config.yaml
num_hidden_layers: 11
hidden_size: 64
num_attention_heads: 2
num_key_value_heads: 2
head_dim: 32
intermediate_size: 256
vocab_size: 4639
hidden_act: "gelu"
norm: "layernorm"
norm_place: "pre"
norm_eps: 1e-05
positions: "rope"
rope_theta: 10000.0
rope_fraction: 0.25
qk_norm: false
attn_scale: 0.177
bias: "all"
tie_word_embeddings: true
parallel_block: true
init: "normal"
init_std_qkv: 0.0888
init_std_o: 0.0
init_std_up: 0.0888
init_std_down: 0.0
init_mimetic: 0.7
optimizer: "muon"
learning_rate: 0.00511
lr_mult_o: 3.0
beta1: 0.93
lr_head: 0.00795
max_grad_norm: 1.0
warmup_steps: 200
schedule: "wsd"
decay_fraction: 0.928
decay_shape: "cos"
final_lr_fraction: 0.02
batch_tokens: [8192, 16384, 24576]
max_seq_len: 128
doc_mask: true
train_tokens: 81090000
max_steps: 5020
dataset: "wikipedia_en"
Each number is 200 + 20 x the weight over its row's rms, rounded and kept within 0 to 999. Layers, rows and columns count from 0. The size before them is the row's rms in percent of the matrix's.

# q: layer 5 attention query, 64x64, rms 0.135, rows 0-31, columns 0-31
# k: layer 5 attention key, 64x64, rms 0.153, rows 0-31, columns 0-31
# v: layer 5 attention value, 64x64, rms 0.0777, rows 0-14, columns 0-31
# o: layer 5 attention output (transposed), 64x64, rms 0.193, rows 0-13, columns 0-31
q0,079,203,225,215,210,208,241,218,169,222,231,191,199,211,241,198,195,175,238,161,179,216,216,208,230,177,208,214,218,196,240,196,191
k0,072,204,202,208,182,176,218,203,206,211,233,197,240,182,244,196,210,216,180,197,184,173,195,190,237,203,210,219,221,204,191,208,187
q1,081,196,215,183,235,181,177,197,204,206,196,206,204,215,213,203,201,203,199,144,198,225,201,171,182,183,198,236,214,212,189,171,203
k1,080,219,187,186,212,206,228,214,212,201,212,198,212,170,227,184,191,215,147,195,202,176,212,202,206,172,199,170,209,188,200,212,195
q2,100,229,213,221,197,179,168,164,152,221,209,182,220,209,178,178,240,228,194,209,184,180,162,227,199,199,180,230,200,194,199,202,242
k2,103,184,191,205,162,200,233,206,227,191,198,211,194,211,222,195,194,217,184,200,209,237,168,208,176,203,147,220,203,176,173,202,206
q3,103,191,236,229,199,179,214,208,197,200,203,186,150,198,190,192,220,194,225,202,197,189,161,177,186,214,164,220,179,190,182,224,217
k3,081,155,180,217,186,211,203,232,199,211,173,188,185,207,175,204,191,200,209,180,185,180,235,159,181,191,177,199,169,238,201,204,190
q4,084,231,193,192,228,200,237,175,203,206,200,227,160,216,212,193,198,211,158,223,215,193,178,184,223,219,209,209,214,202,168,186,219
k4,225,231,182,192,182,177,216,206,180,244,193,215,155,206,195,187,186,225,162,195,193,210,193,196,216,220,159,246,195,193,202,231,212
q5,138,196,223,207,188,196,249,202,216,195,223,212,161,193,227,203,191,203,217,186,172,206,199,200,203,192,192,248,197,192,201,236,219
k5,066,180,179,190,195,220,198,211,181,158,208,220,208,213,191,186,222,187,229,194,205,202,175,235,180,192,226,230,192,180,212,175,233
q6,096,195,198,182,189,220,189,220,215,194,163,191,217,170,217,190,190,210,229,205,193,204,205,224,208,212,205,172,215,179,180,211,229
k6,082,215,223,180,206,161,219,193,195,208,173,221,215,185,208,223,181,159,179,209,192,241,218,195,220,196,209,208,239,217,189,219,202
q7,103,188,229,180,187,203,184,214,207,187,194,201,193,175,206,213,156,207,204,167,236,195,185,199,181,192,180,223,167,194,197,229,189
k7,091,204,231,200,229,227,187,183,188,186,201,186,196,184,179,208,172,198,240,231,200,186,172,218,195,186,224,207,213,195,167,195,192
q8,104,233,208,182,168,173,207,175,204,212,223,202,214,194,206,215,206,188,200,174,217,192,234,177,177,201,161,219,199,197,223,186,175
k8,089,199,196,204,201,202,226,206,206,218,175,181,173,232,208,197,186,226,222,205,181,210,231,193,206,141,199,184,212,197,173,160,231
q9,086,196,183,200,182,229,228,183,188,204,200,173,165,203,194,209,211,212,162,203,206,189,226,201,183,216,199,173,195,231,204,193,233
k9,079,157,196,200,210,177,202,196,184,214,188,158,191,222,155,200,187,189,207,212,191,195,195,219,188,228,217,207,186,171,183,182,208
q10,098,227,221,192,165,215,193,212,223,173,195,225,211,202,217,246,187,191,173,212,203,182,200,202,212,228,215,182,174,249,187,190,210
k10,087,174,227,192,188,199,176,214,174,182,180,235,210,214,198,230,201,202,226,225,184,211,175,202,209,221,187,198,209,230,187,226,178
q11,100,189,201,222,173,225,211,236,208,152,212,166,256,183,189,201,177,197,180,185,180,194,182,220,194,169,214,206,188,194,175,195,174
k11,090,210,220,226,168,172,206,179,192,208,202,182,208,212,175,202,242,202,199,218,197,165,197,169,208,216,196,199,177,216,197,230,199
q12,090,193,195,196,232,186,196,188,216,202,182,216,242,210,193,186,234,201,166,201,183,215,227,190,170,187,209,200,190,193,192,204,227
k12,086,222,168,184,199,193,150,159,211,173,225,185,245,209,202,168,219,199,198,217,190,202,192,209,193,179,232,200,203,215,174,198,202
q13,087,216,214,185,213,165,192,165,224,187,176,197,220,202,184,217,205,187,234,199,163,196,181,200,219,181,209,209,221,233,172,217,221
k13,083,194,209,201,188,191,187,187,204,173,182,195,239,169,184,196,221,211,198,179,180,235,189,203,165,202,187,202,221,237,198,188,217
q14,098,200,170,210,193,224,238,181,176,210,193,197,203,221,226,173,204,174,191,206,263,196,182,194,204,191,199,189,229,204,168,199,225
k14,088,203,199,210,185,197,228,221,197,201,199,187,201,190,237,171,195,221,213,205,254,192,172,184,216,189,182,215,203,174,215,216,206
q15,110,185,217,183,172,170,208,213,202,193,227,196,235,176,178,211,197,234,217,171,222,165,208,219,204,178,201,191,201,206,216,203,202
k15,098,256,217,233,207,202,172,182,217,173,212,190,198,150,210,185,200,237,219,191,184,203,211,187,208,232,218,185,213,182,168,212,206
q16,105,230,207,186,183,221,186,175,219,212,228,185,201,204,211,208,198,204,187,228,208,209,208,215,205,214,193,218,218,215,166,209,222
k16,090,225,197,196,221,219,176,212,182,205,217,178,194,170,192,177,205,214,170,210,207,235,212,220,190,227,206,214,213,214,246,174,196
q17,085,243,190,189,205,203,225,193,194,210,185,206,172,221,253,204,199,194,226,188,187,197,253,172,210,215,201,157,168,176,203,200,201
k17,077,182,213,173,197,214,230,206,218,210,198,187,181,263,201,214,159,175,218,180,183,249,201,201,179,193,207,223,218,177,196,216,219
q18,094,184,209,175,202,213,157,234,188,186,178,193,205,211,185,205,198,225,174,187,194,168,210,237,176,193,186,195,202,224,229,194,177
k18,078,273,192,214,246,210,193,190,195,165,160,175,193,185,209,211,202,205,204,213,171,194,202,180,194,214,204,178,166,196,175,227,209
q19,086,187,208,224,195,219,212,212,213,226,208,239,207,182,184,208,160,220,240,173,215,215,175,177,177,215,211,226,216,204,245,186,197
k19,083,229,175,186,214,249,199,199,201,222,192,232,179,217,189,167,220,185,229,171,229,192,225,216,217,226,199,177,216,163,199,207,153
q20,097,251,203,200,221,175,216,205,205,217,205,237,206,192,223,209,204,170,198,173,160,201,219,204,190,197,213,169,190,195,208,224,175
k20,077,189,173,228,163,175,233,218,226,182,212,200,165,182,256,180,209,182,236,200,171,200,170,189,215,197,181,210,211,193,201,208,211
q21,107,201,207,196,190,224,201,215,203,202,197,163,230,210,189,212,187,193,228,195,227,172,234,183,202,146,218,186,199,209,210,212,177
k21,088,206,207,207,199,227,204,181,216,211,195,206,178,198,200,171,223,200,200,190,235,184,202,199,176,223,175,175,218,219,178,216,203
q22,096,181,240,191,211,234,201,181,229,163,182,209,175,196,197,232,207,197,235,200,194,187,168,203,191,221,216,157,217,192,179,188,162
k22,084,166,183,194,216,169,204,201,236,193,144,212,191,194,193,230,203,207,198,214,221,180,189,178,184,198,223,215,195,195,236,210,169
q23,096,176,162,160,195,198,202,193,188,184,211,228,242,233,202,237,174,222,177,172,227,187,219,185,206,203,194,199,195,201,172,207,173
k23,090,196,193,189,185,238,123,209,209,216,198,199,189,189,169,205,188,193,229,211,232,167,179,182,213,207,187,196,235,209,208,194,227
q24,085,193,206,189,191,219,208,172,220,222,225,193,223,212,192,203,208,222,207,201,192,195,197,205,232,187,206,183,200,224,203,196,184
k24,080,198,226,190,200,242,183,160,179,213,208,195,200,185,197,215,202,194,183,228,153,221,183,244,194,215,197,224,241,165,202,204,186
q25,114,176,226,175,191,195,150,206,159,238,243,169,213,228,232,195,207,204,188,190,191,194,161,195,202,229,225,209,205,176,201,181,211
k25,104,214,189,173,162,232,186,205,210,184,217,192,210,214,211,219,199,220,147,228,199,174,222,205,233,168,199,159,221,200,235,180,241
q26,096,185,161,210,187,204,230,224,208,186,186,184,207,208,207,199,185,199,159,174,188,216,239,210,192,159,200,199,175,267,202,185,195
k26,086,183,193,277,189,190,207,205,204,200,174,188,187,197,186,188,206,179,202,210,222,180,209,239,182,232,172,187,180,228,164,222,239
q27,092,209,183,192,195,192,181,163,179,183,210,189,206,233,179,196,209,219,177,172,203,186,193,222,137,194,166,190,219,187,207,217,245
k27,086,234,207,199,193,214,183,195,152,223,216,178,189,199,200,183,218,163,214,203,188,194,213,179,228,230,215,186,217,213,185,186,214
q28,099,197,220,189,208,169,194,186,177,218,182,191,236,217,221,177,151,217,166,192,198,206,230,156,234,163,192,191,213,178,215,165,216
k28,087,197,184,205,213,185,172,194,220,212,240,199,190,198,208,201,192,175,184,197,247,213,203,157,206,197,198,172,230,176,178,205,243
q29,123,216,183,173,186,206,197,219,181,187,221,192,213,207,226,188,166,228,193,222,180,202,183,178,187,209,214,189,202,221,201,188,188
k29,104,222,203,172,193,237,212,222,207,192,195,210,196,177,203,210,202,182,208,223,231,180,208,188,174,216,167,166,217,198,200,208,244
q30,103,187,225,161,172,193,209,196,226,168,231,199,206,175,201,184,218,199,234,189,186,192,219,222,210,179,176,211,221,197,221,231,214
k30,084,197,197,193,211,201,217,186,235,211,206,197,211,151,203,216,209,226,194,204,188,227,213,207,231,202,206,228,194,209,173,195,196
q31,095,198,237,201,207,198,214,163,178,200,213,160,221,164,204,214,220,196,217,181,211,201,232,213,163,203,183,206,171,174,180,222,191
k31,080,215,226,176,162,197,206,191,185,232,228,198,200,177,190,182,183,189,205,204,204,193,205,213,190,197,234,195,198,188,200,139,193
v0,108,221,189,204,217,207,205,198,162,201,185,212,200,197,183,192,201,221,222,161,202,208,200,206,236,230,195,221,245,239,177,203,200
o0,099,190,192,199,194,186,231,191,234,177,177,181,233,191,192,212,228,194,207,222,171,214,222,211,184,178,210,193,207,161,203,176,223
v1,103,191,206,250,219,195,206,167,195,230,168,217,207,233,185,211,204,199,178,231,183,183,249,195,198,198,208,203,208,199,202,213,229
o1,095,198,206,176,204,201,206,168,189,216,160,189,232,220,176,193,201,220,192,179,191,182,219,190,198,210,193,199,213,209,221,193,222
v2,105,202,165,181,205,199,192,214,169,221,188,222,180,181,230,177,226,202,208,175,178,192,208,213,227,179,205,214,250,217,199,177,203
o2,078,193,233,223,224,214,201,174,216,214,220,212,226,206,191,219,175,186,238,200,225,202,181,206,186,217,189,198,180,209,219,203,179
v3,104,193,190,210,216,175,191,175,192,190,203,205,172,206,189,219,219,208,219,208,172,236,206,172,210,178,225,232,226,211,183,214,185
o3,083,214,230,247,177,196,214,220,202,194,193,211,230,189,205,248,197,205,240,199,208,196,209,227,197,206,169,182,175,186,207,190,218
v4,098,202,217,195,213,210,203,225,205,181,208,147,173,169,213,224,162,222,195,232,228,230,207,184,204,217,199,203,189,179,220,190,221
o4,099,228,198,206,179,199,191,239,211,219,203,222,179,201,216,220,202,187,184,218,185,214,207,200,222,183,202,225,186,205,177,233,187
v5,091,176,167,183,192,204,200,200,228,189,207,176,192,206,175,208,225,213,251,245,184,255,211,184,195,212,200,172,205,192,221,207,213
o5,077,212,226,247,212,201,178,216,177,188,216,227,175,180,225,198,193,203,210,184,171,204,195,189,177,174,205,181,189,194,204,214,193
v6,094,211,233,228,185,216,222,198,219,200,189,206,214,200,217,189,181,208,225,179,138,185,180,202,208,209,216,204,182,254,222,208,186
o6,086,189,213,167,190,213,225,188,207,176,219,200,199,196,220,200,256,192,184,234,202,209,182,213,196,218,205,186,227,176,178,225,222
v7,101,195,188,191,207,192,208,208,232,168,222,198,209,208,182,213,185,216,160,197,212,223,190,186,186,174,225,189,171,205,189,199,175
o7,087,230,192,175,211,173,193,219,181,234,208,200,201,167,211,224,205,183,207,198,200,183,165,226,194,221,169,247,233,207,217,203,190
v8,084,201,225,209,206,195,204,198,189,196,193,195,224,224,188,236,219,207,213,192,227,179,209,233,177,202,186,184,196,150,215,192,193
o8,075,172,185,205,191,168,205,221,200,206,209,233,210,187,183,177,201,206,175,193,187,198,177,166,206,161,238,204,211,209,222,194,187
v9,104,184,178,235,214,190,194,201,210,165,217,184,196,201,165,201,205,208,182,245,195,208,167,211,192,187,204,206,224,198,187,196,241
o9,090,207,201,177,191,192,216,227,201,208,173,226,239,196,189,238,163,199,228,153,223,221,265,193,212,181,185,195,171,187,201,179,196
v10,089,219,190,217,212,183,182,183,203,217,189,214,192,228,185,191,189,233,203,211,193,177,220,226,205,196,212,197,183,231,185,202,204
o10,103,167,197,199,222,225,226,166,213,184,179,199,250,188,159,170,198,213,198,198,195,175,198,184,203,205,199,207,218,186,210,183,195
v11,113,187,205,205,194,185,161,205,185,222,200,207,219,202,175,209,229,192,182,212,224,233,206,183,227,231,201,175,190,175,177,186,199
o11,123,168,195,223,203,202,214,231,168,184,176,185,213,215,155,203,185,231,200,168,178,171,202,187,178,193,204,194,219,212,226,194,180
v12,106,193,209,199,181,205,208,157,205,211,223,210,157,178,201,232,211,176,225,220,192,226,188,188,213,185,215,231,204,216,197,231,198
o12,110,210,211,188,210,208,210,209,245,179,191,186,160,208,237,192,212,180,202,229,191,190,222,208,160,206,186,207,182,182,168,217,227
v13,090,192,206,203,213,211,204,191,188,182,218,244,216,221,177,167,187,211,220,201,172,189,217,255,154,180,209,215,220,197,187,237,202
o13,083,213,216,154,202,190,231,197,213,207,203,179,192,188,226,195,175,181,228,184,214,207,232,171,198,186,187,179,202,208,217,158,215
v14,109,153,195,219,206,233,228,189,198,195,202,187,206,188,189,197,217,170,186,203,214,180,205,192,213,198,189,207,209,223,228,187,203